config = dict(
    n_layer=14,
    d_model=192,
    n_head=4,
    n_kv_head=1,
    head_dim=32,
    d_mlp=320,
    vocab_size=4096,
    activation='swiglu',
    norm='rmsnorm',
    norm_place='pre',
    norm_eps=1e-05,
    positions='rope',
    rope_base=10000.0,
    rope_fraction=1.0,
    qk_norm=False,
    attn_scale=0.177,
    bias='none',
    tie_embeddings=False,
    parallel_block=False,
    init='uniform',
    init_std_qkv=0.0386,
    init_std_o=0.0,
    init_std_up=0.0386,
    init_std_down=0.0,
    optimizer='adamw',
    lr=0.0024,
    beta1=0.9,
    beta2=0.95,
    weight_decay=0.2,
    lr_head=0.00885,
    grad_clip=0.5,
    warmup_steps=218,
    schedule='wsd',
    decay_fraction=0.732,
    decay_shape='sqrt',
    final_lr_fraction=0.1,
    batch_tokens=32768,
    seq_len=1024,
    doc_mask=True,
    train_tokens=146400000,
    steps=4468,
    dataset='wikipedia_en',
)
Each number is 500 + 25 x the weight over the matrix's rms, rounded and kept within 0 to 999. Layers, rows and columns count from 0. Numbers have three digits each.

# down: layer 11 MLP down (transposed), 320x192, rms 0.0653, rows 32-77, columns 0-95
# gate: layer 11 MLP gate, 320x192, rms 0.0716, rows 33-78, columns 0-95
# up: layer 11 MLP up, 320x192, rms 0.0674, rows 33-78, columns 0-95
down32:553459476463517531487496488470517500462506534484481482506424459474493471500498548520449554509514495507544530551485470463558514492484502478533525477499537504534483514466529537479452523478494503515519500495504517513479481499457492528489494523514528522472472518469481510519514476484496482503
gate33:482485569477511453501510504517470504483465496490513499498491501519494490504505447485496539480532499482494442512531538458493524483447474492503453514493509454468524465474507516496492489485495505511433561494459507499528491502509515476525498536505505527522519521459505429485452497544520533484
up33:466482484539516527504503521498494496461542524514503500511534487534488471528496487523523507470522513506506514463509508524541476498527519524498482494498476511524458507552519517489495541506491455483505471499508522485502502508500534548436498528495465453480494499531510542514482512550487481465
down33:515466523521529515518462524485473524460455506485633474467487492494506482531496512487540485480493509491488480497483505519488517521489504526492466515469531465529475521525493497544489518488521485509478527457515483547515499529475583480523520477509469539535510461481532481530482528530514477532
gate34:495463538500481514519518501483528505502488479483536474442522458460494531514419518447534540506543516536463488514497511535495497526554494522458489481476498465456495474468473518527477504483505510500498480524531421589498451521465500546448501500464511500445526495538460500482554502543537486477
up34:538533497509505536467509494471485469502502496488475484503502517517517536492539464509462480498490574479491500487502491543550498522467496514483507512461518526492488510473500540446488503563530494548488517511569505509521545478505461444503513487485498524505497502529469482546523491538487460492
down34:538523503479525537467539498523506485530512477558472533499538531505516524512466504485491507536514520499487530496519518516517500525504520493523467481505543486516502492543554425509496520480486489456459530507496553435523515499465483480488531469512471526483449507492528522500469464494478474506
gate35:511505509438495496494501464521520545519485522503493478498517481474498539481456516485511506472462504513464488470531527495517479472487510511488536516510493532486479493465506567515534507516567505490510492464467526494484493519501516498504531492533507471497503489537468491477495496496468475496
up35:513505506467474463472509477509466505501495486554468472487504500545517477526500488477492462481464502522502488504517492486506456473476488518498492499512514512487536468505509521534479520543503513485491507532568493459492519500491483457475501505520509492513537482536508525528508480529431478467
down35:492526519466493523513505494455482479496468496557432470502508459542509488499468486548489507458520493472497498518500441502511502524514485495484490492542522528516496486480476518465501499516504505499502559504472460495483511478481476520521475495472449508495520486472539502508477480487487458471
gate36:475508508487522463494512492476466480498503517497482515526518477522469492502503474510520481478460509488465505502520510509490460526506478483517504513490533493486482504495478534533489476523501536516501524532517503504505524520462512490484479513508518477485477550493495515516471526487486521523
up36:490479515492541453495498510468466458517476488460483520499500478490494546510507477511548471482500511471488494487499494516516446522514482458525529492516530504515467489500495512503536442532510549475518500548512545481478496505502502456504494498528494472502483519477452510507508561464469493540
down36:546506507465527475506482535492505475503502488498389531509514514502512488526497477478501462506480513473511499528503484538491536453499503525463508490506477490524490494483518506468544494460473469507515480538466477456509506504533520507521531519522485474513507502498515490519562495497449488517
gate37:507478517508512508477487530493520502481515495474500513504494487519526512450527519492504528519499497510478517507479500493511510503511479513492486497481475504513482511513523514510503526512473540493492501484514482497488487480468508477462511513509480490530530508503504545531544485493541474506
up37:533506473471473482496512476453490528515449528484519506485484495515497487512501499476529469492514485503524522480503488541496522539487500481538463497467517498497525498476502472528480485492489482529504481479504466487467514511510475506508467485494516501456488508493504514528472495484502485503
down37:515478516531522520490493481520488546492492502505524488530529516516497514463527479553480523496483553506482475460515512472500518504536489514454532503532531502486502494510455522487478515499490505515518486497502532528508486534492535505517499484530489517506496525481503464506494499502480500492
gate38:486503515490499554523510476545486468497483489487536469493534456499505480507503519492528505490482500537455477524507475497490481513514491525461518489500490443494566479462513524530509481520482536500535504525476480585518499507506532488472527502484483490496468561512481517523505508496487481500
up38:457528470545504518516491517483477506480511488501488458508482487499530488524493508502496539497473528499507508529508476487525522482489533484483522458520475513553561513467500501553505493515504533485511523544519482525538493505497477501509511497498491495507506502503517479533485522489473473524
down38:448487478496498492482502501521523528502516457458414471527503517508562485487502482528487468476456541474552477530473499502487533539504528486493546507516491533507500464478497534517512515488493500498501519504518463444510444467480471526499526511510493521478478478486514516535479511485504522507
gate39:456488482508475435525508480504496510506515493528540494516481520477487503488546541504506491506491516525502489523501459493512464485480491496512532467455524522494484516489536493482523496541495530527489497515495537522510507466511500449507511482494501488434534563521490531499490514521516484549
up39:471495511527500515508547496494508491532511479462486464485494502464468497534506445481518545482507498465500496514550525480532503522464537512494527533489485516488517500480532509502535514499489475490458528515463489488451467501460474462516485550509489483483514496470513533499535503549519490488
down39:538507521504515488459543501511535476522536523502463511474516555474522511528526490534468484510500515533473460465481524511501532510518495507542511508546497541518491469524493506517565477524492453511509495489489488466498480516519463490534542524547468515503495551527537515463482509454510515499
gate40:489495506533485486488518466518470511507492522507500465485496517490529501497536488506469491485484523497500529505514505440540513504503471538519499464529540483487532485542515525513477477487502500514498530539483494492458504504471521508501509483555472542499467505508495435506506484492540480508
up40:496524548509473508509516509475480530498453493475490518474519504468506486519503520508508517529520518448522555478556509490471520501474499467538484507471494494488499524525503529501452490523494511468506515533482500495491469496537501499511487529529492532522488530505510478481520481533495534480
down40:496509521499539517483506490492472510494501555498496478536496499488497482512475461495481508494513522438502535485477452520527476452519462510527492503525487469511495481533539485503497536489530479520526528480500512494496456446480464510489512453524499488449539512487503536493479495523475499519
gate41:469491503512489496518476483500480512490506519488515507481488525509494488514498474547511507503460508495510481436476489481519495557483468542498525464532476482453535481469538539501442512536504481491524502502484542488497489484523476480513532476502532538525442490477513491486467489516533550505
up41:477505546476531517481487486509489454505509481443478488490469485494502483494483508512548518488504530508514504484523476490494474493464510516529492516494505500465499496507484502420504507508542476495528478529513520518511537545507475485563468507467498532482481508498474538504532497463455516511
down41:522535496476527511501511481520511507493516491517435487507495489514487525491514514528459550491466515481491520484516503521524502486527542496527476499500508526510481531519477459546496486537482487474529505472447495507514468483524508549487486518503507517525512520480533483498505489547484493489
gate42:425467498449505479483484504505510501514536535532509506491500463482497527453527539499438478474476508487498501488477474427436477522464456530510481556460518511531529508452447495486444581478488552514501525504487522480510525464543513537511490471511513535473529502509489516501507523524528522503
up42:517529477497527535494508480514492490463506500444518464435461485479458444503453430519552528517484486509488496517512511534494488506539498468492554492500450512457522544524533498487528493472492502509518474544509469526541522506523516513474496569525492514534464509523493498521483480504497500506
down42:491471529460469455519472554500499481567505512510511464471513538546519561477460485473451528483502508498502469465497477492498442521501497513490453528521546534487529487495493502499495481527480487524522499488518493477539506464497460486519510480497468533551483522489543478481452470518512487535
gate43:517495475464567470554527500514504469474520496508528523513509469511504466445484474516506466523518532511491497503507514471549522485506560497467505502504558518462508505486514483490509488496506507499492537492519510513481484541457507531431478494509471506473486509502509532509494485507500472541
up43:515503492499511488472488482462492487496509485490515525455508499524488504476470467465477485488492481482508524510554492494529509494515455524512470507501511528494468510494489487486482513537533544529465457553529517503454502499500504485485494542524493510494525477544528543505467486482500457493
down43:516519518498500500486483512558497483531514507536506471477490545474503493472550512519516488517528465488491514474506531525450509515457497533519483500516515493505499491520507517513458541522547534462499487483514498482535550541479528512495469502444473498502482489484475528510530521495521501503
gate44:495495475454475519523505504495461480466505494553508467486491454426518506482504487539532493459505510457488520477531513468472477482506417479454518499482533485474539523512538549496519519542528511467536494544474508528536492422507514490500491524505511531447526495504471512491502512516469478495
up44:459529467493425467481511484457473479498465529484502501483481475515508430502527536504511497526462470489470493496487491509477544538482483510540470471489482484465509507504524489525471498533493522493517535487526485528482532488487484523512520509522517527520517503507468519538516519539500477486
down44:500516488464484504504538481518511476492438511480507522509480507550511486485516495498476536504499500500494510516485518495470520501520468514486473538453502474489489483508457518518485523497514525505515503454536486496525482510486440513519523490486504503527500497543510505516536482463491496520
gate45:486481535468481458493530541492483468482488518494507482454518518486459454510489465554490519463469526474471488542537496452494527478488492499500490523525533527476476504500493537459466526538480510482494500480505480482474462493512512502523539508521514493532503509505515464485491492482495470511
up45:459543471499494483482479484474496507496507483489500465510485494545501494433480507546503517517495533494496540502533499533534484557489489493549520484498453514483531483535502518524464550496512527518479508484495508489536527488460477497490479494487441472482482488477494500551526533533534528548
down45:493483545504460510492457515472479495535503495516528480480470508491514507528478513510544496458493491510519480509527534528507508523498526526509503527542486499538526501549494504505503504487539472466477464502504511512551515495503505485462520474507501497490450493530506489497524492531472488464
gate46:497505520490525461555504507524476525526552486542512453536542512511470509459496486549481539546499507490493531475547479511484532517488452509495472520479509470489529548512497560479507525569516500518495480497506481517493445489444484512489508502519480475466525515532486507534526519571537499530
up46:520530450506534517504480511502503456502500504509509498506521481538509486492506494509462498507478499569534538492520490532534506511462512462496514485514504462484464495499451492549516493496504477498476454447474523475487461486510476437533511475535513442493538482495483515501496537546524467489
down46:490479532486520480447514480519508520474522540498446552494517491511496503470513434501532513502501457513525481514513536529433470501483486531507476525513510490495477492477502526495475516519547488492475527549476496544573520452532471522519483456498478496497456466506496488492514514508455498522
gate47:472480587494485519508473497476505507510486443438534461486536495486486496460450490491516538501501524514490479515531505492507539542483545467492501562470480497538503490492491493487487461476521514491481545457469464520484515525457521482493520489491494533457493554487460503509499449552526475547
up47:472525505582481474501526470504533511511480535535476443520521530510487512483557532491522498497530436520502500526493547512466481521503476472487490493562461505494505476485529514492462474553493465519496469511456491482520515474490484517528513503516515471483458480478503462502499485521507475531
down47:428472488469476497484492457524547483513450480499511486493472503511523501483489456488470506430506513515545464447514478539481505538493494497472504520489521491498528457504502496506490496494534507528532513486488473431523447559515525510478525488467494484518506500500519490530471508450512534466
gate48:503433495493494518467475483518503516462518538476544485514466490517492503493491478522537516483493531516477485504494569523462532471497490464515483476484517506498511496460490527528471485517527471514499525428463515520531501533508514504512524484517474568476513487497527472517437506527514498487
up48:515460539538496530503457488472476513511503528445489479511490497482496544521517453471511531508488516467484491482490539509521532521446492487494497521483501507462508492464515514489536449470486476473477515483477520516539522545503496526488492506531446524482582470472491446483474495523494447487
down48:496474490463468533516458453495517484486481520482473515510472507503504518461504486503545481479491506483546519542511534546512485502528497481489528513511510508545521525528503479516540461520437503488465494470516513494509485514485491496491509452473485483475494478489435502487542537469475498514
gate49:553517482508468511462509506465493494481500447537490497485521487508520478529488473522478506502461525511464520555531525480455498483462462508523482441508458470502490464526494469551498503492507530535473539497541486505482487472481465475492496529498516561520460489517522465507489483530492513472
up49:476481485494508498500494498520465530478512481476478494481485475518526526491492486504469531529559541485530534491483517496554506471488516470484530489506522500475489523466434492525495497506468471497492531458499505509502491489522510503513433524477463448435507515517509505516467527477523523494
down49:483518486516531501477519532485529497514516505552389553514515544525479544537495531512476481448462513476500466486529487553486537514488471518528524480503502497521529521487465511475493514472516533466505510517521483497485502426504461483489460497483498522489493480467483482475527510463587463518
gate50:498517501485466494520502498527470477500490525485539480492498503534497498488471529566481485438513485514499534545478522546454514518502516502451533483516525527481488503489489542434478558483499494503546554514457549508504489481499553532523494512497491526528513529513503485484521504508515532489
up50:523489511523508509551507503499493492486529477476484502495517499507522482478459510513477502501517508493542518533523503466449513508528472486487486505521501461473463514486480514498497524472453502475506538546505458494503481497509496507499527568493429510539441516481530496474515472483437496507
down50:498508491453488498548509511560491508530494510455493494460530493484479474507496498514522531508541481484488490530518474478500508558512511525457503510506540522496507498514521484462521479475470481523523521502480479504486493516490520521467502508484534553474484514497478491475524493499506489482
gate51:524483454488511508485461495497476521463506472505519512532495500468525472502469487520467509447494510454498537465514482482494502516488529521467476470516527465488507489494501501502526460512468471465533481507470462491538482511481496478462530480506484486515514490536517480554527460489473525503
up51:483491524544511519510480514476507498482434526457490518494519509513473483493525469515534510483486510499496480491493463514511525497511470466500480487506528532469491524504478529490492482502512481490462534495486532506480474502512506567494446535540492492545493464538506551464547546547496540543
down51:476479541544496512491491475515558509500503494516506494490533483504521491507506476544516496495473497470508474486428443515536504512526498483526500536519546523486475486454492526478494507521538505496501510516481493515502512526512520450502503501466480491470529475503511510477528493483463478477
gate52:479464500473486532502511484466521550527494479434502512512504501480506473524511510511499492516469475450497518498526543512479461469505529461524528530511532471455510455523496524487522522466514447496459528451518535505514533502534502516507489559532494514473464495472465508523470497572487513516
up52:474479528502511535511523502488462501507525529469506516494526516488460495499463478500465510506533453495499483478506491476511497506484491528517529482437535508475481468533469570531497520499498524499481517542467502506507538487487505545542503506509494452468487500488516539537469474464507477514
down52:493488513508509506488470481478534467462446471490497494507494532519538469491480448523476489514509499486510535495475496477513539499522502494434504501461486516481507494414536535505511509528487526531492499485486456521539485461490541513506506469496499503491538495485507533509490504495462494488
gate53:483479501493482479529467512497511515496501493462509494499501499512512503475477524522528512486498541471449488488508506501487508526504511487504500499517505512493482492510478506495553495442559506483499529516503529506476466473502503480464493499498468460502473518463464484461535493525506484472
up53:475453504490536498510467511524512461472512512494511484466509515564459525468469492472511503482521527467475511512490474495507470498492479500507507509468489506496535508491511483523492503503536489473498491544490468541476482529492545479518474513527499502515482484513453483531530500494505452525
down53:494523483502496520477488490486538526486500472556469523485482516463544496537497506488478500522513535526513487484484495538542525524467537494517448507473461527489482486499488454458545518509510522491510519510456527463510502501515508535510481504503529505480520500524490500482466513473535482514
gate54:445532516502496493518531506524506484525485493523496500517548480456535495531503501551466471506542466484528474524506523506487474506475495523536505483513497525457452464509513500522490528514476528514527516482476530523470501484497496525494474537491437488481526519475471496470470529522511502444
up54:560508509489510512500523508490481516510503466499457576492485474479518473490488548487493539501480468484506485484480479519498549513488526545561486531563500528526490523485522489488478522498480520454534496483492488496508497539520497490503527480478501536506473462492528495478493519535488529512
down54:564455494479495486484488498561526517495520480514519540517436474464533476538494506453481516477474503504516491508508505470502559522483475473557502517538469470514515514525510455495500497476478476489503508510537477500456460473498495523527523508501489517529514460544546473521493508516524466512
gate55:514484494488538490513514519472496497451519497481513549521494483489477495486511512547503528510472469514525536504492509468478473502449522498462506478518524478513508504493491503485473512508489480452460475499509498506513469505477516494490509534463477536504516479495473466495513470492493458512
up55:461515525513469544485525492517520498526504503491488481491514505486491502507517508484490503500514514522485482519466490486495517526529495522437498467505499523501450505498510506533534506504548517533468529463508548492461526451529511492474505499493450468524519514488485479483546548509458489497
down55:508508494460512487481480466504525527509468488530437501513544552476493505513525501493514501496487477488479503501506528499552491508488471502531513522507495549505504524520507509445498529449490492514531519491486549473524525515489484531537511519504507484495502482504472523475451484483505533515
gate56:502498502469479504471567460499472485477504538510519526476493434466488491507515547522459466502483515490520493505474516450503474525527517487477472481464525423474559520513521493495473495500510521501525490505500472518516539534493571500508519488481507516454518475539498529544499530484484528473
up56:522531470479495501493518538489529515518485527516525493463475507489451486486507545483514486474490519526500529529500539486511496531531486505482465482513484480527508494528527499520524545491509520516488488498506506489518473498460502535524511500505512502510550466470485471520514467540498480496
down56:475496519463496526493460494478485493474499491494498491508486481501495491477471523497514481507515541493484520532494500472452513538578487536505511528498516499489516501514484501467500470507446483516526556487489452512472502468497480458477519512485513518490531535516518514522484449522484479527
gate57:507453512462454493518471453512459487516493502509535505543480500492522505471493491495510436464488521508494503510527518482525521518460499497521501506481473470581475516531500497530512525486485516502494508461500502516533493455511517511532484496481503471520517525489538519527538525458484469492
up57:492494480514463440507479475495459486506509488533497485462526513508484481494491534480481488467474514506530516517501531494506503493470509526494483514489531539504496500516535477503512464509524529533533492522479528478504499450527462533471524528534465465569485484481507500540467503499520506514
down57:477481528458489537516487557482459525523491490492541532523484427538516497541494490537517485526528503481510489509509512463482502524482523489479453511499461422531489507527507524487500502465475527479504487517499484566495535481485556553460506481476529483503496503462501500492524491499495509473
gate58:520488535495495559512488489529518519499501550505502509522501502531471473531527485505467511484516491494508507481538495484477535506505469495558467519465527522488479497484490489507543477472491489495536502492488470513501488513483493514514461495488511541513464509471440499505468497505491481491
up58:509492496483516531534521502472480484495513501527480473526517513485462496479506510475536535517529529484495494468442494506536480474519548532495487487495482496516511483482523457489498493510497531497551475483423519498508488516545469531488491500529500502511503488486506484529470535513500520500
down58:467475460460510506568494496444477514474520515522459482484496516501535542445493529526509472504490478529470526468472502510510488522473512488562504514469510540501505463514503519513492477498462475504489516486528467471491495513506474488448488478474503500511484454487492535529530518507471536471
gate59:549506492501511524493489453489485496480447501463476473499506476508468519499499493491508511516469524497499447488521479534518492523486515493523514491510511522477483503475457482479472515499499462501498502500536487501523520518483474507484510484505539521464511490528506488459495496506491506542
up59:487499505498533506480528484517487519470498506514508512507514490466481489537474533505489473515550476495520553500464494487511470494502485491502512439496508476482499528536504453499486486484540478512459524505513492458522517484496480503478501554519472480485506523465527565491479481477468463479
down59:483500510536467485510536532541477495508487489517602496504472516501500483513506507481521509512508500528482485513519498534471519503473520488519520501452485507462518527450479541473525507488507521473479498511450508564480502477536536488500518513545504501491519497518467478520505506524511464532
gate60:472491541454509501538490467493543498493496495479515492480511503481483507484480502488523500492543451519522495480496449495478467542482513531527463554492531505481515491484508474507523508543537485503492507507493469542472489511509487509478509483506491506496477496514478507491544538527486500471
up60:504528531530558496485493469478487475477513517531515492538505484489478472483505494497477494547501479514478475411475541493538484494523527508485524531502503530449504501472456455482527477517451549516541521510482502535490443535505526522531493480462491494514493487465507485493484512475469536511
down60:485475536579480472495516495498533470550497499504509526506530482496528476512481483479523483479536510473500491544453532550534539489526528481491533497496482462565533492483487529508508518489507511517512497524517459468508503536475506516514488508527494504502502545498490517501533506490470508531
gate61:515466526512484508495497507500455525476497505483502473517476475504509481500501498538522523496511527520514552508490462497521533502492490492506459480537527500482541503494517501501521543521494481519483520472528481496480495477496502477486504503482487480511523490516527485500544504494512506515
up61:485497508518496498467495498485511497497544487503552472525476470563559484523482529518498526529508495534511447465486513510492498488477480497493477496489497495450518492483530464483534517457513484540500507499493506568475477519471548485493480451488497526500528503529467492513523465492531521483
down61:519501538483525527497502502472482490505518492446503533474541503473499513471507463494507500481553539497462552518496500503514530496525516489490522471532552483513508493552508541503513498504471463488501513539534470472451515474471484482478511499485482508503476510534489467550515490493486481463
gate62:473505486501476459523500487546533551578508488500518483477544510484551535539467478491435518513489475522494482506508478497510541491533447573509509521482511507503488472427474517518514573514480527553511503484523534527498511480516484518462562497532478498495507523553470522510476541477503487526
up62:482524460536534532542501517484498537512515492494483451500548550494537479522509464500455514517519496522519484497495511486437510468505498501511524464540505516551498481494434491522554527498526502566506482525483555506519448477496450471537529515522490493497524534499519560548494525492515463494
down62:513508493531523543518511497532512488502490476499482472518540501524486480521475504504496484533546522514511508538559500528464532496528500494491537452540506490472487526552512490504508533480528477482496512502509487485478525529503451472491457505566512485524512519491528502497473496542496506511
gate63:498481499522474477492511476528494495500516534494498489486517449493484494461536493516481533466504529526509518518533477479508503511461574548475490463541501542458475489508486531496497540541530490514489515480471526506471552475506531514507484517534515519478493468508493474465469517500516497487
up63:513491503517487482477485523513490522513446524519481482457517518494461517477525470463442513538519511481505522500555518490520510502468553508486513482506482541458473501532509515512524499494502502520496515462468563473490500503507489477492493503522521511499524538473483498473500492524481473521
down63:546499486502549513486465522510531538488505476511474524508482518507495498519547505471536500497543528477505484509490488521516464537521508520514503518525516490550520535542497520470524464466489523529526472494522482477471491519508555487501518516473483452492511468528488510514494434520481514484
gate64:503479517497516524513465436543491496489519507508489515463508509504485507555507510510478497477470520509507541497519482500560478450511492500518499475491514496483543512508506473503474492551485522544538524473536475517471514489476491465496524496538496533507449518519513479497452489519510561491
up64:500472481538435526466506509499535503530467493487545495524544492486504500467462504502530470494514488507488510498493536479494488500502442501508503503459475484516495492470465535525485545461513521544494472501487447525511477536526558495504528510488476519470518455565526498506479477521502469502
down64:504467539507501522487459490531501513507537497490489477545497479525486521516509530525460524451458521504472542534494489496527486509529502509484525468500530502508517532476535528469471500513484494554506511454513470523481536490523502472506514540510486490444489498456487477507493488463482501496
gate65:470482535520457479547535473505523469515508540521517522523587500493505488418487545529463519496539514559429529521564492518487496517518497471483484530472526487486462519474470495506524500523500506517518525497453498519492488504485505508504492513483499524455469522451486540514521528503505493504
up65:517503475494488444489537486533462479484513538513500480484556501512519481494506554528463463525530496533459535456477507492490488501517529476518490500432530501465502486497465530464522481460469505502515536492508455468476478534549477536511496491505545494448482525495486459511495502520478471506
down65:516447503488544516455507459507472520513514458495499453530490508470452451491507478467532523526503470496526523553491485510473482490478534510511524517501520503478530503521492556535493491490479482503488493499514497504504504549461515534498501483450528518500479528488504511507561506522475551484
gate66:480505511514500519496493511493513534521483511525513520488476487500480494509507477506500476488523526506458492554484508487470457470493464510464517510528500486502519511503521537529506475524527460476506471513478511508517520497489519530476494527505526462476529489498506492482490479545470521496
up66:500463543509536460490458474523523517498483506490501459521519491502482529505481463499494502466470490504434467508485491544511464495448501488463518516453488533490476509451485489514529498469507497485490513476514524529532509468508528527493511482475554511456473509507520529484509498480491477488
down66:490496512479506519484446484560510545509494467474508455497470521515516497522486493489513505481493537504458444470517510509546532508503518524531529474502505493485499520492530486434478511497529510488504506494446514520534511505511502449474524473541488486518520522487519473525483494526517478542
gate67:464479507495466541512552482512477504508466497493515478520551506491512473540517525539444488510481526484455514522503518494518509473478496575513472494478475483460533482465489512506468497481544511518473529499541466493496489533475523424516496489487513497485478511536495521560495496572510545517
up67:496479478522500497484501508536519513508584476508531498493475454527447474512486491489500479472488521507511494501474519533477472452521499494504466451513562474489552501473524505501477519522489478505508521542565469487513472510504513543515482511494506515514504499527516513480456555506493443474
down67:495512483437555494516473540463461476510460474538549488526499514518483460498493497524468482538484528552456510504503541471471463494509453523511484490462528479533521473468481480526499501507487521522496470514516527503504505496503498507536499469467544481443511504473512475518504474547544514518
gate68:496507511522492550491513477518493522509527498480507485522468465486498483482524549511506432498504549550471521450484556494504487493462523489474506543484525512479527506474473497493489502501498546530524481481514539511519530516500503513494476482553493532453487494509452456504485491485523512473
up68:452496444480527468462491493505507517572499536491505494492508535496513518517484534508516501505507495483518501521513496510484490514538485507543481463477485450496541507496528521515485503498498491481496522496514522508500507531500535486524500530502509509513502511562514519504504499541494522497
down68:457473501535516465444477509574473516490493528505489496523491537505512511487508522478476472501484529542505504519526493494463497500499490509501502517464446467450500490455488468490486499521475501480542480477455535501497529516539460493494539478514494461509478474500490465528473522521531490517
gate69:478504483484495489503467517510516484511503529506532574516507445509495501508466526507475477474513505481497513522497518507484485489534515476470531518492527483468498474499514483511493492464536538520508491493515455536490482538479505546507475466492560520465480550499497438515510492510467475534
up69:470549497508477489511536519503517480500466530522509540498516485497517497457482528476471547490506497525462500505506522503494501510551548472445496506516500546492447535524474551481486513504484554514517480519514476497471504538460483534473479525493482471472487520470497519538482462530544538530
down69:515493517494505462490490482524525494507500493511492530502487493521483488521460502445498546490466566501463490507552526467452507465531504507545516500535526500510471525462466468485512525539482523466466492516520485451521533511486520528538473512476523514465507492514499479501507555490515510503
gate70:482472539476498558551482502483499535498527552524506428480498474476503471509445466530514518511445540478494537453521502474508500499534500492498486520544512476476494491518556509484451544489474495509497502498543507489494461508473507496495518515485464507523519518493492516509516490516450492520
up70:464518458503518497559485513504493534475513493500459532539498532524517502528509512473477459535498478482458525486511474517508480492515459484522486469465492518465514489511486439485513506506503481480472505533480477515504547494528468485485476479546540480512500498484462467459474505500470531498
down70:500510487469491529511485548545507556502520473467452461506476478478457512518484476524506492535495507521504521504505475491471479451529462484558448496499503472506504491513501509498482467559512506500484512541509450469515499472492457496547464500475480524469505535518510470481470535517511473494
gate71:508486510530499476475506494497497564479546527507504522480457444522508549478486534504505503532517459539500508487536524502496520541482452549534491459489517471495467447494530492506503526467522483501490520497491493501485513493492512519511504483515503497524549472543507491498486523507502522470
up71:543543541489488491482520513480508516498500483511515501504473521469492496521469469511535493493538525481463514502483447498562488468512502509486485470493585526473524493455508503524530536489510491437508485564494491531506513457503488498527531510474533506485499510464472500467500514481463473486
down71:486486480488527501527478509541512539531466479535518536488519513475511519482505494515503522489463494500502505474506523494458532537476477450552518530515455491498480470562469519458519502521523478504499507512499519435492496481504520505554481456494504531548499500551522481495472501523500518487
gate72:536523477515513520520502495536509531499455548520523545507490476488483495498494479484524508450456514462528520426534471452533472479506524508510522523500511429533500508522451482491496492484534493559446538502536509505525543517525515507534491531575465574486506494522503435489480461504510493481
up72:506472473508488456465462487513513499469521483509517536475517514511504527478478491507522502509487510486451461491519526446515471532444505506492489507505466509502510497526532510544489499455513532474464477484493498485449512515515518562499503493529551486479456468482491486480508524504479480460
down72:516516463497551531509511535529514494461496472521529520528539489461523575502478475500521479449469513533505451479508489487534511456520484510496487524525469509524524480440488506487525452485500523486502528494500457509460544499477545507476486478521519489513497480526480497500515476496488508500
gate73:507511497493458525509470526497509473541451534508517496492523451537543519510499484500512514506509497508500452475528517514496546513518458480501505481499511527477495543505503516529524487518500517526450528495503499510473549513494520493496504508500496478500533493501513474485525517517524475481
up73:517533509468457500437488503476550510508488456463499495508530496481465524507516525488546535510535480477501519507450489511475531507494509503467446511424505501526507498495480486477514479504486511503475497472517534524459515488502516498465473501496486481507556506488508464480537510478527475452
down73:504509552521515521519530475517472504499513506499468494495491557472511483499537513488543476495526509498521525492525483478538473452514479488515496515503499567521476549463468544466482514502511490515521508476437450508524501472493483483504531513480492517531478498475505515507494528516471506518
gate74:493522516507503548550510482478477464504452483457491515479497472490441500455500507544456502560492487521478492496498529525498455493514527495495464547507569466478503481474479477522507497458463531488423512497476517490534555500525475550451470494560489499490505547505525483533483507498509515470
up74:491476461452473523507470497529501511474506511519477487518537486494464477524509500511481462516498466470496486500520496480489544484490503487542497526508496515508525497502482523468470498492551493488435490506457504461478469471489475525503488538520492495493485493540478452541495523522477475481
down74:532502475525543514525509530486494533495502484464509515486498486524476516482512487497511481491512496513537514530497525471486499468478506480496524473494510462478532471475489493494494520515445493482480505518494520524537496498456445506455522498469502445531497543470505484529473504522478513505
gate75:487485512497506529507485521548499467481509517497508511517532497510502503490491479530527566490489515477510557469512498516506476509486512480495518514498492463471531502482503454519498495513526482519498482538533472508460525480502508497508513512498505507481496477523415479499509468520505505529
up75:477496503492501531465507527474456534486493478498474467554515500515512521505516492536490514540513476471517513481539544520518525496479502481505517503519488502512539520498521496528480519521490451481479519510536485532478473526510464479508510502491518499490536506484495505478509509501485495510
down75:503489512496479508475484474536514506523486495516473494490464496489480477512493484493475483516494495528514426531489550494487478505521503516518514458517508516479505484524537495545502521491470516446525528467483510492564454542477519529487498490496485485487474521480544497465458514503483478515
gate76:462507525500489473497495482519480517469503558500524496519510501463475484505493537436506501526499499489455481508492537483478499513474485510475455523482536518488527497485444499516455473481557438503511481497514520521535547514501464510495538521493452507484526484511512502491453528497463476491
up76:492503499422467520478515490488513535493517505566500506483491485493532470524503466508531511482546475530529486478434497460506493485511495525510485457458478452569465492523534517512518529497544568464511496482492551465498478472522513532473479512537518488468532476480516462436448519483516484461
down76:490514506501478482542465497514461516466517537514533474521527515466522475487542533517499519506478486486457518504513504525491467500523511522531499490488480470455501514531482490511538538468487458453512479512482475477525500487530529453504494484471458492519532511512497492553479500507487500540
gate77:501534543488493500489493511523519474466492450494504529486500492534459489522481480512470513475520456499535488500531506479446516530526453501494436516487504484520499477514481486494491543554492512524453501517467476494530513551484488464502513489453491472509517509438494503499497486513546505544
up77:487551499493483507504477519528498489501470483468491500462473509450551501544522490506500514481482476525536514510486519511531501470506498532505465502500522524559461512531450493522498549510543509529507541499481504494491520545497517493547490512521474506460526514517521508477504463476511486470
down77:460502545495464496511488515497478488489462473485565469502523498513500466516488507526519460492552484503483509478458488588494500544489493462536468497510533519533477530484517511508490524498502513478487500531448496525488505480476572485541464479477506493503479450469490520475488517506502496489
gate78:464509515493525532514531445479516511525516480520540518470495426504534485455499462477555482526456501520501500546457490484483490517512478472504486481539498493508499471518498517501450487461528485500478543483501487516490536528468498521457499490489485523498454511487514454498497482468529486516
up78:528486489502500466509527501544498499494514490492503435534467506520495494477507499489514515500515484530465504485500528505498525486542489541466516506458481495536505462435490483475499536532491535493550501513452520520470497458485491552542522487535467564478531486485492462458523497497517501444